config = dict(
    n_head=5,
    n_kv_head=5,
    head_dim=64,
    norm_place='pre',
    norm_eps=1e-05,
    attn_scale=0.125,
    bias='none',
    tie_embeddings=True,
    parallel_block=False,
    beta2=0.95,
    batch_tokens=131072,
    seq_len=256,
    doc_mask=True,
    train_tokens=654300000,
    dataset='wikipedia_en',
)
Each number is 500 + 50 x the weight over its row's rms, rounded and kept within 0 to 999. Layers, rows and columns count from 0. Numbers have three digits each. The size before them is the row's rms in percent of the matrix's.

# v: layer 3 attention value, 320x320, rms 0.0636, rows 159-244, columns 0-39
# o: layer 3 attention output (transposed), 320x320, rms 0.14, rows 159-244, columns 0-39
# q: layer 3 attention query, 320x320, rms 0.0582, rows 192-255, columns 0-39
# k: layer 3 attention key, 320x320, rms 0.0571, rows 192-255, columns 0-39
v159 098:546572447534617508479527507502406667433505482473492477496461482501463537443504523474432522554447572501482554446487477578
o159 096:479529464507388495466426464521570531556534356477437534532534399445465538419440467513512521520510470448528519473465440519
v160 097:564605515511407517443514479415505498458448484453505498513441502507371498431537370450448565466489497554391487525498481488
o160 097:461415590523548531537449491514477506443510395534482469506482456507522533468487585526393381554513515474519475485463525480
v161 102:584487530397505504498511526538583490541542478624479487517522500500502526561420427482520410538425432481570517519482559546
o161 101:498518532514464411552518456560421499402482552495445474530486557514550509450587535424460498543477523540433588506512549420
v162 100:527492462587489503521575451492604428372469489438537491468553466502529518433438565527625522526494496478472487537551513446
o162 100:543437527489476448507418494478519514576422551518426518474458365491488493524600503503529444508469423566422444485423538552
v163 097:449543433530469492500521590531491379542451561518402507510512465529541483497469453504480515508492589538478481510405443562
o163 095:552397579512487566420427427483537563516489540465483447507516576471523490431551459474467559487489552447492583501524545471
v164 097:539543426435447479541470530465483556535511483470512568562585501486519517533446529501465492443513457514471486485487511488
o164 097:478415493599521499443503450453577545489622527474534506455529486475461518522525538477527538547503527564490414503398481517
v165 103:484422502533443611561436552569443521587494471477447470461489547599522392465472449478497502525456482504445527511531467493
o165 100:544560421530572516438405482529504533558473517500488470523421510510509486462572465554535581494528537392503491471397467546
v166 102:488464462506514542448526568518503486605566509568562540479428565517462479454502504494448579483517531409400495466518520563
o166 105:519484502483526453531548460511405445517544510471437582467545479373483477517526553514408501488599442624469526485542499552
v167 095:425430517530450502511453538485481508612453571520462453487505556513518539536513474467412527532587548510509604589428521519
o167 093:424475419537506483481500469562474520555516548419527512544508474492483491563572547469460447340536459516528459451463529566
v168 093:495484514473536461398497520489426461609535510504579505521523486444512560498486527482551386532541515429488525512404551535
o168 093:439515484559484556476472433459505546514441552433461622458509562539471524529440393459540515540465500490537541439557522432
v169 092:552456435440498522494510502562569569426591501450518503455550463569451420619578565428528489507531514469449488551466508473
o169 092:464544503520490542442485471485478523485397521487487472484425563490528561520511557458484510495461569534463442590456481465
v170 098:460493423562471414443456579487600370550471505461513490455507386569487463431538560518504506541433581535608454489455540531
o170 094:425523539489512555514502525523504439520478477496516493570515506545466437539497471494547438450573401542578529351505550484
v171 100:387463543451510520512571452498504575521551504494600539528481417511443608544441561634599500480451496501530430594492445441
o171 098:513530381467531539503522447448494532582529480529504538397458558479450587506563536523495445539429436522480458463417539495
v172 093:596513577410512454526464488486564559440518497535543549452580554486500526542506466584535539518541610574542481434397419464
o172 093:527567538477520456596513500369505457578575459440546455551498438402451540527447543470543594438429550519633505486448529484
v173 097:491426489451456461502431487555425505582562527523513508442574505564489421479419501561527545477412519524520533541534541536
o173 093:483522546376519585500487463476491603445484511523452507514430479421503553647531474485518553527479502490386565522514441519
v174 098:463468530472462517418499369482396626470495555526477517595622516518554508465478538494493510524513550521436607468504488533
o174 099:491468446425456554592534548480477516525519464446548507452476469512415509541492569542498438502514507406456404420492478435
v175 098:586490465487484535512538588543485473444376476487500448561503447423450565501460411537560512484481496475538508524576471455
o175 094:529446493508491507561431565423533467481565504436562477398530651456544447429515584535458548615437586536476467447463525515
v176 097:456642476577519539420496532540508511497519566493514510513439491522456518470458565450504550449538542560418407446524521367
o176 099:444493552552424519542421518494508555490569549540506532603573477455518528464522546391456571488480591462474452486432488508
v177 096:425463528499505527503476532461547489514580538517522466495485491579511462468624516449475557496510574536576452505568568550
o177 095:411466470467526527489496435499505528557451485426546488491454450497545427503577533476591530501557518492544491529471546478
v178 094:507491511419501457571469655540468455517439519545591440438645496516488529478492479476431455500459413568534398511475435512
o178 096:541522512490479450498438505495564519523523545451362395493513510492542506514458444536413464611463475559487571490423525410
v179 102:544431472574533590566512531462578471491494545559536516551450524535505538540454510513506483482546558427494478564481600493
o179 099:541412447416476488576491471523593432470538473492477429510511453492437566541495446461491490512532544487511495456423473412
v180 099:503495492493503547518590531541449467480468541468458528536470562507516538514522526515606578446559494475525557494541470398
o180 095:603571469464497514448568536602596535567468409433425486425491514497424434527515500482493449514491579475441500472455448542
v181 098:510458537565501471444469574555419528529496556561481457534409402464458482485451450549548578572576449390469537484567403493
o181 094:527540494497544523568523596451498578407541471570497521513618492501571549518511494513454452477508437453485419446510551619
v182 097:513598476480547486561482473568529481482575489430408528522461562502512440631508560524511521484443491529488520446461484544
o182 094:444538494457516575536521537506473530525463450488501555591518420548558564502491515507543461464438420563576498597477543566
v183 098:505583574516537475546571405523498456538416483413437475517533557432489501506487462494579560478470472487447546501524487554
o183 099:435471429448463596558600531587539457556546487511556435497468465491539495468445534522506492479521513523484497539526536529
v184 096:463505466568453537534474503529481512495431525563528488409565523518461513562561537552480458459532497459593563442400454477
o184 095:586560389448449472526474504483457390475427542509432554497379485635479436504483509455406522394462483546552515472392573571
v185 103:478503590388532517565542589492506484455526499546439481390559552575521543568458465560499493638480496522436502521522593520
o185 100:522462456483558557492471555513478438493481477501559416533400489534515460541650452484362412403466537413544594565516443492
v186 101:532567520504471524517591430507519576468492525503537501460485416448443439437532491479491542415581459545460509501499525530
o186 099:431508449458495521549430471541528508490521530438579511459434496552447479448562486533385539525434500456492531546421536591
v187 095:417559551487463546503469617624531500584471443492529545443573468487556465524513549496482432465475478541594492538654498533
o187 094:416552415541508531472497567551565454554588537459560369584496556505454533501423511512431457524415501527448468478505488549
v188 094:485461539376523475463419380508532524550515480517548510547512490392495499436466553492437566467486552557494482510532462507
o188 100:509530512514565421529430466522475425540459496510483526527439471537551516484594423590542490407498512450600500437376541522
v189 104:501551425518517524503462523468449455429471397520563498516487528514504509487520435522487410474444448500472461526507524587
o189 103:438572589534562462544535523519542485402531573477491418434594532460445484450622503519536463482418563525451479469546494415
v190 097:454522455452591452498511550525551566532545533448533430493454469446503523515490376536501556522573468535445506440514485457
o190 095:455562541474523401411587491514472404538514563538499463492525541503519535496485560529509546556523519574524538481519562443
v191 092:465408506502450461564491502600475512484564526444575456478361462508452453575541509484570428442427488534551439502612527471
o191 092:474491495408468545483530497516516541559450436529511603536441540433613488607463511512486562451449543517442492394454531534
q192 049:485562473478469502514526554635435445518461473503492530485449560457540544436484492509487475466580455476441566387555530534
k192 069:563524530484472482507500511489537549486523408524414451518488488528418558460490526455429461492382510591588461507477533413
q193 091:578451599485541446543536555397542479478528469454451522462550522442427461508444451548452507555436505546502503514472487481
k193 069:492551485482505472534479484425565570486509407564554491412459532527529442573525554587541461577541466440611512449439482456
q194 080:500492503543533526608579466468444553551567492480443523533434516545534509436525529427481476429548554489400457485573420483
k194 093:505460581495559519523525434449586424463388450459523462501524494487476502534588512482508516453454500528548459504502484435
q195 082:536476509498509548527578523503526543415538455536505481547494542497448472528491555515455488547420518554461507522437566459
k195 080:555487449543523442463603453472560527451484444553481503552429436504473534428555491484436496587440501556461585438487474424
q196 087:523542570457461595412455505510473507555468536527470509471513435563506442500489510465557658533413390483569398490534499438
k196 079:593492493441519568496517489564507451500430509345484569542475491601466511565526411530464517500462449561484505533508552594
q197 098:538555438510555496440500482495565491486541425422469558623576465500572396505534522463548443461470510485454494500538468475
k197 083:592438508500444444458486538580432466525633500491504444537426508584521462559461411478461515463475522518545603486531521446
q198 101:490553597628478536524508526479479538530491431482467498586545529554491532447505520435609432512406473540445515448488501523
k198 102:558484483516520568464540554588442518483589493632544507489430518588487501453483506504455527469476468539517446544466560504
q199 100:527504485539543446487421498450431581497541475566530520555520505488496465432492553490495502579594456464580556511552500501
k199 106:429440481530507494487474503563553560560542492567601503428536551430450491467394510567433528504474546543567458476426443568
q200 092:497517573504508518524533461592601528488442461539379476486490537448485502527519558441491408505492542499409515507460492492
k200 103:511552472481456487496478437465460562533430481446564546539534433558454421427504532439400437538514506552541484543432623391
q201 092:471535470463473566412455496535509543591510540552557389506431512518604557576522517464462513452477399446457555507583547500
k201 077:495447580404386507498485474545522489495497521576510585637492528589521469547388466464495415471456492517451468575537537532
q202 095:497508468454518484482523493561540511507460472520493515472421427393530466503577562557542460500579566495501501448555485443
k202 083:390492466531600498512521476441531518499521558537389493526576456506601464497528482507451561421479489417498578473461474414
q203 088:454423592388469550528484531510500494459484415482480469566515460473477532491513440431540554386410472442442439504510475426
k203 110:518458443575532450497570486444521588439466477486486525520531532492518544606535515443462363442462507563448504588410420472
q204 111:526487566431515617506434451530443560505458513505499469514497361529512595483542496432441526499407497354497428499572525468
k204 096:505524456433502522529587497455468537590553549541477453513461454557488493459545424444491554506530464509485459593451483596
q205 106:622540571392480458478547549441514445585469513467478526594527592528505469560588582457482553462439452522565399476497545607
k205 097:500483430466498481492463478488465408494504404533490522453452422458508555505425477571445487498516542490404509473499574563
q206 100:678514582580476475536497420519529486526529501535448450520494450567509472523502509593651492626449534470451547467513486534
k206 108:438499468496444555452487463617521480486467487523489527452564503419480481506441496504475509507506507567453451477597462495
q207 105:510530470515533465517569471417436536538464517465475503495527506485531511502505556468477520465638485417544592586528472544
k207 104:505481563437508576446470562623562520565531539512471534486558483404540529389458413567582603456433464511521528481540563460
q208 111:581556516548562388562472476506456525493463538499476561497531476499522480534541496497500544530501473523537542460531490525
k208 095:560585541420455514489594456532502483548461564640571568505557455588457500462473419491449448495464511481531507466547552511
q209 085:514604606503587540550503458429489528567496441478432446456487434412481561398531441426396484463414673573487495545389437475
k209 150:452558557473494494533525481551418502588476549509565495518494471441560532473541511490521512449620475486460542503530476562
q210 107:510497545459460483420521556569637572484467507543525392577538570527597484553558474485505531419411440532483493470481438434
k210 101:525478508440443522494456493515515567591462505524461468460501519533454539429485455561512508521560579514539605385569501551
q211 108:543600535552442527495495545430512504504543507452498495523462485456487583434458472468488444504446443554503497566446546603
k211 115:441535531540454523493453560448457521489525486570510507466492439486493464587509472488516480491576466548441567484455363466
q212 107:465520600465402533411483488483555379517456513538538461553614493536534488554470544447433511484528470562522375521490513554
k212 107:494571498541598449362480518460606500540463506517468501482459500468542521509519574566404516527446536429410556520551456566
q213 117:468496458388455419510430530465496590504536541529554525507563543492436493529516566516466317532552430537534490502537517461
k213 083:464458513549508466506512537515547531618541464636621466485495528470587414430519483395550501470483421511492537459481489529
q214 104:527476557578509498499458543476524509538506527521417501609387454483516498534495500552470440464590416417472524494568546461
k214 101:419477489444549622450487476506465494578554517562463446486519480517496592441561560538491499516500519600500437490483520522
q215 106:395522441434400455523527461456461518487539525534445470570481424439517586478524556494540486472551473499462618492484405521
k215 093:551433508522483499451442416516493596500497426486506481535550624560495521446524413558490513586468476516466512393429522413
q216 104:484478532469407542472467583529471470497558477471547538580535470546434565409539576405475507502499587547608418508545325564
k216 103:494487444497580472534518481547453428506468583498531591449565451508477481436579472455484495571571527449439500549495627461
q217 103:473543464409486441517579539437557640434517489503448478495508506532416520510489565486475532465509414544398622479423499513
k217 106:504577473503467503495600463544512481538521374507551420450461470420498571491453513417438446443512445533561548463547398554
q218 103:501488531575516496573496531521535504465485551485440508450492432486465437516451449467438653415517519404478490536524419490
k218 105:487500512514523487600541468519562435545477563441500530492543556507538530562454567563568486533558507420484534459486625464
q219 102:487573463467470479515517423459470500521491496510504387559531501510485378463494562508450486501544580478522427543463503528
k219 107:555481532514487442429498526565550465542549405501505496536415523515602517456648417504476474446487412516518570499489524567
q220 107:497505459490493522521481486471545488420467496424544492467563505536471505450400499485466467490463556538459457549528531607
k220 108:588572493486360462480537464470464553415507517582502540476464523531578433587522442571431557536497521434439522493458541460
q221 103:512501568504438526484485515448402451448588521411525511499548412496545485523472499541441548495537516473471398519433515507
k221 105:517519548566504486560508568550528509455486500470576520419470522541479541470458510485463485524483471475458552549565481500
q222 108:567531467549562476553546466513466582545471470571536444511527567506530519616472466446383491543519490479497429465472543496
k222 108:487475573563450578499524447486508503476407541482566509544522463570573512588475498534556477468440421531488450581573554492
q223 105:537529488479503582486452619549516459494485356426575516433444551489446502479563509451545560571442490550493509556566592540
k223 108:550509535458410532492545477490471502493534571451382513595542565524475530496468378531548536595498531474424551501486476443
q224 118:469620475505446558461496502632490457470508510551596503486411500540587572452521517538535511476577524398467560455523531545
k224 073:458536513503532526459514528522449378588457562474532507521474485436512538424462518488470532499512456533460503510553533574
q225 050:464476544475408494566456479530482474558436528521414551528532544618514527473458548513530598536486502554486464439455535510
k225 065:495481425590519461552496479385582531472549482487376462429518574584507503454598519493479433502522477506525503544501541416
q226 083:537504499486528562515563535610485506584534565568490423533525587545502434495486481479482511532538475444525502506482456587
k226 073:557477465438456566485534452481435504494466587557532512581460530550573457449540467482497513435477420568438427507506532582
q227 080:469446478456586510555503601422528463445564508440396530412446531526469535559568553516506496448449525486431374483493550445
k227 080:458437450534604474465535515447540491383460468508481421553541516510462467638429582470456447613474614496481503465455404523
q228 095:513479575496551536474432549533542599501520481569593446435381547511561545493606465474450390543498500446448450471504543412
k228 094:522500591464432545546566483552480492460530488458506476590630403538429456391571560490430506498528518551512517533466481502
q229 091:433524553452480506495489499346492519537403497543468506510506528537470337389495532511537516547470438531414518504568413568
k229 100:527478528459484551625557493569460437478522418505458417434549604518477412485534510536477556495480474504467487433473438436
q230 103:436530577481482483364572451460562470417526483470531542558435447489531500538511479473557485368561450459508470526520544510
k230 105:551505510516625596519457495496499530464561516520535499563476478498484473593388517438543483463518467579537447491524537513
q231 105:513464473530546441514485475523461483634475511548566483531362550531495548486460514460472495540527529430570501563530529574
k231 102:438443368544552480537449491612500497502585500533559442429445462438550446518407462513595522563462489476443461436485543460
q232 096:539515464488524536423516530640530512536477498433463542543503510437549514446427499575556476466475535511550453541530523465
k232 081:434497514455478471474464433578515576480600522486537500468466542434424486508523516412539523455548471445498460493540525500
q233 097:483406508437444601497490489586549510460580525445568450500464453478530543532536559597483492433461421549520486438504443483
k233 111:482506574574457561506558508478364497499522486482535504501462461504411389587528532413465503538557616512528521483531359479
q234 100:476433438461450565561498454504477521516510490477523447534559609450477512601452490440446439422596484521440533547592428526
k234 110:536455555451503516476551520498451614446520527440482488562458541621535463535626528509511506433483480519470386550384466453
q235 085:560482538475517557566403518429448513495526481559539392485459543533443445525487549483503510531505477478486568567441566430
k235 070:507480544482587631454524454499528471518519422432460550480481555456471424561525528567527467526549502572430524600537486571
q236 102:514503394452522484535471518528524502398399451520548573397455505581464410509465546454589536420463476587469523605504497455
k236 107:554560478478596522532533508457444545482504464467491506535441576506530567538407532458464523497482499489428556495489550518
q237 097:450420399401549471553429582523450434529466466531485446523502516553510525436449595494559509621378452483489579489544505517
k237 093:540565513465446572498592436526422562439451494493527544418481524397492466516466461427496560489378500480529543412524507532
q238 100:515493502539504430558502493516524479425567517378472549576537446499479454516571545563501502535481561505341512556385525440
k238 096:517512554541515475533481473448510599438517508563472434496507426489535560442529465488551596535556624443506531491443436572
q239 099:540501537462500560547457595570511608514478480516543541516448528482543507526480441535456480465495443507497498553443427506
k239 097:493567416387466525486475414532420417592495524488582487548496538583455460497431465411564494527531479501515520476544485483
q240 101:550364527553512587511531560516558469436521477404505481569463440395507480554555503536500454471495446414380462571465519499
k240 094:524386523502499524549595497413522524536443509462466517526507532456579585520497502476427441509536574545472538576551526501
q241 114:450499512536389525453508491578482498430517540499618529504481544540539556445532518511517529451478448458435506459447532452
k241 054:550511503421453448419503506399571498524541475520435507484521386476538567466457511544453409525513561479557504432466500433
q242 108:522496440548450525432577532594433447485457502525536477529524551490495482524562589393506468532561480453514454563507509513
k242 097:489577513474539456507570492461417431517491451479470455396596484487442480490505519545392490529471543539553454495536517461
q243 111:429461528577425453548470515493503484686436378567559487564583588571582485434604453473370490517464531479416518534517517500
k243 093:559453578535508606545486436506440544510520567437429506426501513465571472545441464533564567499494581473498513482534579459
q244 105:508513392422454508437536464363521511566465541506392518486598514417423456544487568470516426398560486531568437594491532533
k244 108:468436525497563487461552462447454524466546472463436567468464549474524488492452530571586470505540563525474370518464392429
q245 104:550481437520586439383469517441517518529536502474467522509517456596419473489469446544508585452485466538499526527498593506
k245 100:493508428420447502475536473521433537444549565441544579547525570438551522479449426418512531416446514430413473517563511533
q246 105:465574514537543498526556504483487548544519470510412538449613476510532543457498508383463456488503596482434455567587609507
k246 096:416554574476539520466416563407463564488473492487440361487480518507421518557517553436448541433503508530462488487465475471
q247 107:481536499472464501564450440435524480418501486519363529447502434521481488458468552573408550471437473461410575404513492468
k247 107:457499521461438562615515531478595501592468540505560519544509494440458609509432520476418535479468498445506573497473538562
q248 106:484489506506433493523553551673511498464476572455504442491556445467495430584502502565527568420508518479473493492575490529
k248 108:473533651470419495559416541499413544539464409527531458494488530470506474445538446545437540586549450573525529485565569470
q249 106:402496555455447463416485464566550549491498431514492469510571420522598589588485438563523514579558475442508558466546482549
k249 109:463494494589535534566545438484468478527565460523450474550523504509428481447465451523423479544537539431522464641443516483
q250 106:495527565511391563378468476483549526501513436590487540498446479569512516538541397456481479436462464417564547486511441542
k250 100:424595480515412604556477478487471442487421498465542476583512533542446482551527557394563413468565483565494391568485515492
q251 107:430435515551509522522520452491453612551515506521454656548371591410495414484435541501495470487574522457542448484478575474
k251 099:444470450559542458517584417452547489418590510436563511378508425491509508464541459518595557448524481545475577510562451430
q252 110:507395523504486543622498582513583579567505525559572489525528430459548500466473526481448514495531485589428418611546546486
k252 094:546514377484474549544513410601443618424514579483447559447489476467518521431432510489539458416583530484512473488478395451
q253 107:587455513468502480437446508598528449520512458497378474547417459537558527476424577549410475575382509439627439600389496509
k253 104:458527434560425532411490564471496477517561471559532459409469579378525486540498493407549455493532514493523467443562505511
q254 111:543490529507605428555467503469516563505483606436541539540533522623493494526495547534548507460447504492510561488502618485
k254 106:485436478461457442418556495462420454508589488501398568462489469494572560461461485448568458454362555415497427521515430511
q255 111:510508546505470580544564546408452638497532503511502517526470448505536497493538478497455485477462485501545549353520449623
k255 106:469412403527503486491460463597544503560405522561494538419499520478477573488530535503530522406386461424531581561494524431
v192 098:452456623460469489426460488528512553480506521549554523499441440502524391497577458636465483448570496484505511450526579485
o192 097:469503470479543563453632549519536482471506485529511508470489626529438522519531495521449521522449513491488567533528531513
v193 101:495516521475517544440423615503520451512595537542546603531482484492503564485471466536475513587454556534501456517444451508
o193 102:461529415468521544445473476478516467451604441464501549446487508465468483564514430528471532511519557487467507475550495426
v194 096:393499568533449430596528506487536502401485436550569464466481514523608481510464491564507512467500451511505571498645510509
o194 097:524555507495487443417608610515562499524551475497522489508528519537511497510478496516473442544449464479479500439498509466
v195 092:346516416376462504529417433503462466461458475490557452528547535573457408492533522535484550433463595469490504525436413496
o195 094:515512465644481511495485378511445477484563477438536502497533485425463415590397504569498553567490621459514513417580523398
v196 101:489622515558483501528509539496549534426649506460556615518482415450528474476434523523372635522510526507468562412478548500
o196 105:521483608544529489426394492489429463526408446473422528574455537468505500484534512467504453441580486511550498469588512482
v197 103:564515595426430513478553520509527505544523481530531557501491577439514542505434595467470505568422412455479557511531476481
o197 102:608450517394574443489469534452528566503498501515503470485478491480612447499553508524540528591535532544406507537521578478
v198 103:599407475451636549467521507499494466514432554541520433468547511494511524581467565396529504547464527496469523470542485535
o198 104:468417491533495507554504529386525541564551598425445528527562563436483482539481442472518478464533574565578529511489447503
v199 102:560500455498579460451498485503475495515473585489501553471392518490522532563494402494454515512615557487454495460553552489
o199 102:470432457511402487592600578463513492452507470500399484445512372489453613441437491485465513535603394553550553428569563460
v200 099:530495491446484422476393456498467521492464419515506515553401530535557504448488533552458486464419529570516476400507532478
o200 095:375513497455485560524540537495479514552529453565377431541449485558412554432462511545544551470530511491566441484449553518
v201 093:498460506497419437606417463603535547482410541448507418543482407479609490522481480496457554623575476548490462477495453524
o201 095:507398511532462514514479411513527478491516522499450543420496586472527472483445534460509373558477511462543557599566534475
v202 102:521517620452443431553536519485516520464528455484431492439457513507580492411447507510560615443542437510563563460591518525
o202 101:429524607532603373472522494596544466450612394517593548414427502588499469455533571515497565481568478419521585537534474452
v203 098:499504532472474472540505534514630488470495561495530561401422527473491626499448449509487486554535456544490472505467448499
o203 095:553502564470492456459396433556487434478565500526542535506477450530531392499486577475489533549468545430514530505522513458
v204 096:539522550573455525484562542512501574532470548538512462355398551521502545410525561536535520481524474413415534462506550505
o204 096:447475565416506388536549522544498482380462537607494413473569466587440459534537576476594504400444492476560512452495504541
v205 103:463516632371526535491397476560537496485467488537557468534533462497457517446514552532567517428472339454613564455485519409
o205 100:483437440499512490444393506494472542525490515567505477458443523548423573520360480444558502465509378585458458494539582563
v206 100:513484437549525575490582489547555589500526588571426534511570440480437529544551435531464549548475454482551580490448475489
o206 100:561523498482500550460547547535539468542558498468545543465451445437481474456572434518424439451530446634505452568574517517
v207 102:557561570589464533514549430491520557456545417501534543540477491391595455472418502550496554456563431520621469580553531584
o207 097:539498576408448503461490477450446458477571451540540475529472508510550526526457473431394425512416519544469439494445494478
v208 096:571548425544555460394451491508465521563501448551540545529522505532429521554503529482484445540449564526481478533521451559
o208 094:528541470525533512509446387498527546578514464459409534565530538492518497491466514472422456539567555528511532484553560499
v209 100:556481511511434603387473539487420426465527533513540417497456479550451474460450470458424504468535439527509471398513545503
o209 097:455487558469484497492547519558527472545481416459460541509589522536528435494520435471547463429517519517530514500514427430
v210 098:494447444506498458453507448478485508567512466492568481505479534577487538527463555423524490442515592516481438541443422490
o210 092:447452510492506524561446525532525510471504473484379515463503546436475486479458469469504432534502509578531495449537505579
v211 094:516402500502434482509615517508572454520548481550476460517469453504510499525456440565542561472410405473441558528579612559
o211 099:496518466478517517497470532483495522425484616492549430539542463417564476698467465463579561459461487514492491395419559500
v212 102:514512462511448439544556465564553460526542489413478504480556566504469499475434492502509534541424496484526501525505539616
o212 097:502471497588517497548500509436534477418507558436525504517399532458456464543483489514574520489451490486558569483527444454
v213 095:610488481443488594539471560506475408466530463516500580534454516481494568526408525514508508527615482436408476406584517470
o213 101:488475591555591494563485514484617513492474504516436646510572483563543372545523435542534493502554453519474471373522475534
v214 096:511523466501511448586438505439457385549513574528577549480482506575472466528482588563441543436542527463458531409482514451
o214 094:452552476483475462566534538505533474472433564516489433508543510472535525496530449447553493531435535580551512516500578518
v215 097:505391462536521455471482424499515504423546507541561532476441496555494516595480488446543434458500539556499472512535527500
o215 093:469537516481564543509474516443508478521440532447534456425543555531506476543462543485422577506517473583468493461541546449
v216 102:520495627563440453483477484481571377459577463553525466535439487504480556528433491495462409483455380469463434451552556447
o216 103:486429441484513561527520438544480553472482517515606528511522525488549485495481509590526484493600453512647470457558497544
v217 106:472518550477512515463398474425459572404458470524491459535448528426533449504397588522548472453565535451528510421475508513
o217 107:503493548464482505494583447478452531599448557535410511512471504568505564580532469535335496471545454489457522600543504479
v218 099:540435434492501535510462504506391506480472482381545585509501492550452495495547452484467527549552526521507523464462561532
o218 099:479501520435576534476553542425546568503479438619507553545531431547431487415470481570606503569499514423545574522456527498
v219 103:535463490419556521448537547482577576482551502460446541470486528461553545532509412512351475522467455567566626513494498534
o219 108:597448420434482516513459529583441507590424479469476524507528575536488481500503552420532484492567510481605518489505482486
v220 101:492570388411536473428502421457446486495459474526546510455561558450507569483528583570540503434483491503547504561532468532
o220 108:518512567540493488519437520505579472513459493512498344438457454533523437486493542555405458554494607541493472476493426499
v221 101:432507519510498622493423573601507531536475437577475564568525510473429453503555513484547478548515438507499571442509441495
o221 099:523589514439423538545586494551594549564496415508490540412519487518558471466523541429554469501508558471534475476518443560
v222 099:540528456662509509518522513570521458534511558438489488459597469476432458452469478432535512435466482573496515431553463573
o222 095:523462471497511468576448447558487647504486524543480395568518476561435492446541511491471517416581512454477515508378538559
v223 095:509534575473579497463466527442488467541520422588579396506455507475560466495543537514444461486529451604486525505540601454
o223 091:423465535582534554481526454379469559507435562538513499511518462495557501509556528490483462475396503464528507557537612532
v224 097:456589499532429453602514462575451503527497446468574414625443503513493492499505544558468475541408462561477553600479474549
o224 092:510467513486500514489461543532400438521528619588539527494548457515543440533464437428394537518449466458551529459605461518
v225 096:495385592516502492478462444430393539523509432480452490452558505487515523487498418552482567461564537519481567500542499394
o225 093:447495558447526583547559588408563497499559466497547468525519533497496539449522516474453475463494601482533552566460553496
v226 097:452447534425450442496443510489476542508518518405489475511438469545473591395558492529523521537470451425456524531583498408
o226 095:498483468500498511544490553494540490500563454466516588462454463599519530507453430572474487502443496544477522493549430509
v227 096:504524454560480589489459449499478538560455504575542527581538542526420565480471459480516487559530541463482566479423571478
o227 105:534494480472507473485494502482469520494557404459406485467474479402468546348533535488509486559459477550510423507430564457
v228 102:562467509401505493553538484481532382500579483440528551443432532470575563541463437570490598438523412527431460462494576555
o228 103:461559488548566524411501542507491524448362553435532458536564489474547460493581469503542521527508469544402529505525508507
v229 101:490429509499536460451509494490385544467477608537551486542553500536542543464454443406476536460434509489490456473465459568
o229 101:466496496548514481479506466590448581465548480503467428500529609522491569547504569585490464563571511502531439430394493486
v230 099:463506536436504525460546562507403528571457441464452442508517476519411481462521535483503576397485483409504482484495515488
o230 099:541504456490512473494515615530534422467490578598542542427490465581440506615435494636506429465499488500556601587443421485
v231 100:329532534448552548531525500470467636487456506481533501446486490461480522460531494492517448474467601540469495492562448531
o231 098:624546506529474523429552459484492467423518414429440468537451474600440547444575562482518553524557556476453359474483537466
v232 104:483504468445450527476478467426514438511523455630512430416474518495572547464507605500538503543462579555516506474482525553
o232 106:527424524487466368590473541557497543518428586460430515518562455486466441582468527423490479554599448555531491438382464580
v233 095:431510420526449508425516479479487509483498451490532520445466533463502563464539506575581489524553466474413485466572562555
o233 090:463450552531576494482483572461447581491477511602601408517515543516430535506426546550554528419443474526607479541521472506
v234 092:376567462625452464419417537521463496494622549574580610462515496483555488547525522571467574478498545475392572496508521519
o234 093:514556567432475520532584524442557463444441458402432482447512508448605485603492537528474497555518493452474515439590513471
v235 103:525470512526463424534531548536471451509499608459508510439524647510469551511424522455394511465487527450466556562463466423
o235 105:533473547553427504500527452494556546543488488641458464447498511436524517447549464548538611539536519545513532506640507542
v236 105:548497575428495496520423576500502460442506522586577499450554519470520573432465600463427478507473554449485513528511511533
o236 108:384451534500492527519447431422534542545437491480445511512445496488488551481528451540510466529458538404510445541506482582
v237 097:491552578532456533576524487520579428459500541491431522561420391501488506527532469528462461558438406483563589546445550544
o237 096:502516587478463552557483385454457600436505561552521427486463492574528503545489558456367553594440501479485563484564483472
v238 099:519552646517506591481458457502495479552453425518481510574474474427414544492450491474590438554542477464430570498534471519
o238 097:523514502532439489504500521450488436492495389521521513503485538494522469499600544482494406482515509570444449511468539478
v239 096:490439377561493456567516557496521478480447496527583486449538407448448481498526536537480585582489547438457425512452475556
o239 098:535513450434527500482488495498444465446569505549526565429520470562544477468533509537511432573467459515470520467464457461
v240 101:539480543479506521578449467508495517419531496529508573569403477491574401427510525493503450453499516492480488505541420485
o240 095:510567511570558455548468462542517605430426415543496509545442583512536490459493554481448537425525511402538573417543493523
v241 095:514460515568458495473542463546541431563528443525475516445424450534476392500518433522531500471540465504476495441443565495
o241 094:424568502504436416567523523519453467503477580506465533515548483485411496517544568493533462552474469536553471532565516467
v242 101:503528470525465541540458485517479517479457484412441568521543512461411521538466490565375469485560541410489485438483499517
o242 100:514517544500432491487441435446562560594470485529486453478525527522511462465515452432527528554537461494462554499601537473
v243 092:470515476466483583604506512510508513495527442524449498523451413495490486558537407434575445551561485400539521516443558462
o243 092:585511502481436473574477512506514479534546457608412522522600483511519583472421558460494546388511545524487443457511426590
v244 104:459503617419516556455479587487572572478519503484495426539441466451551424525552467519580455462481453574494423477472511492
o244 104:471464547557597505519504536548508581510565444440394571469499540567534504482521488538523460433538558419528524503411510472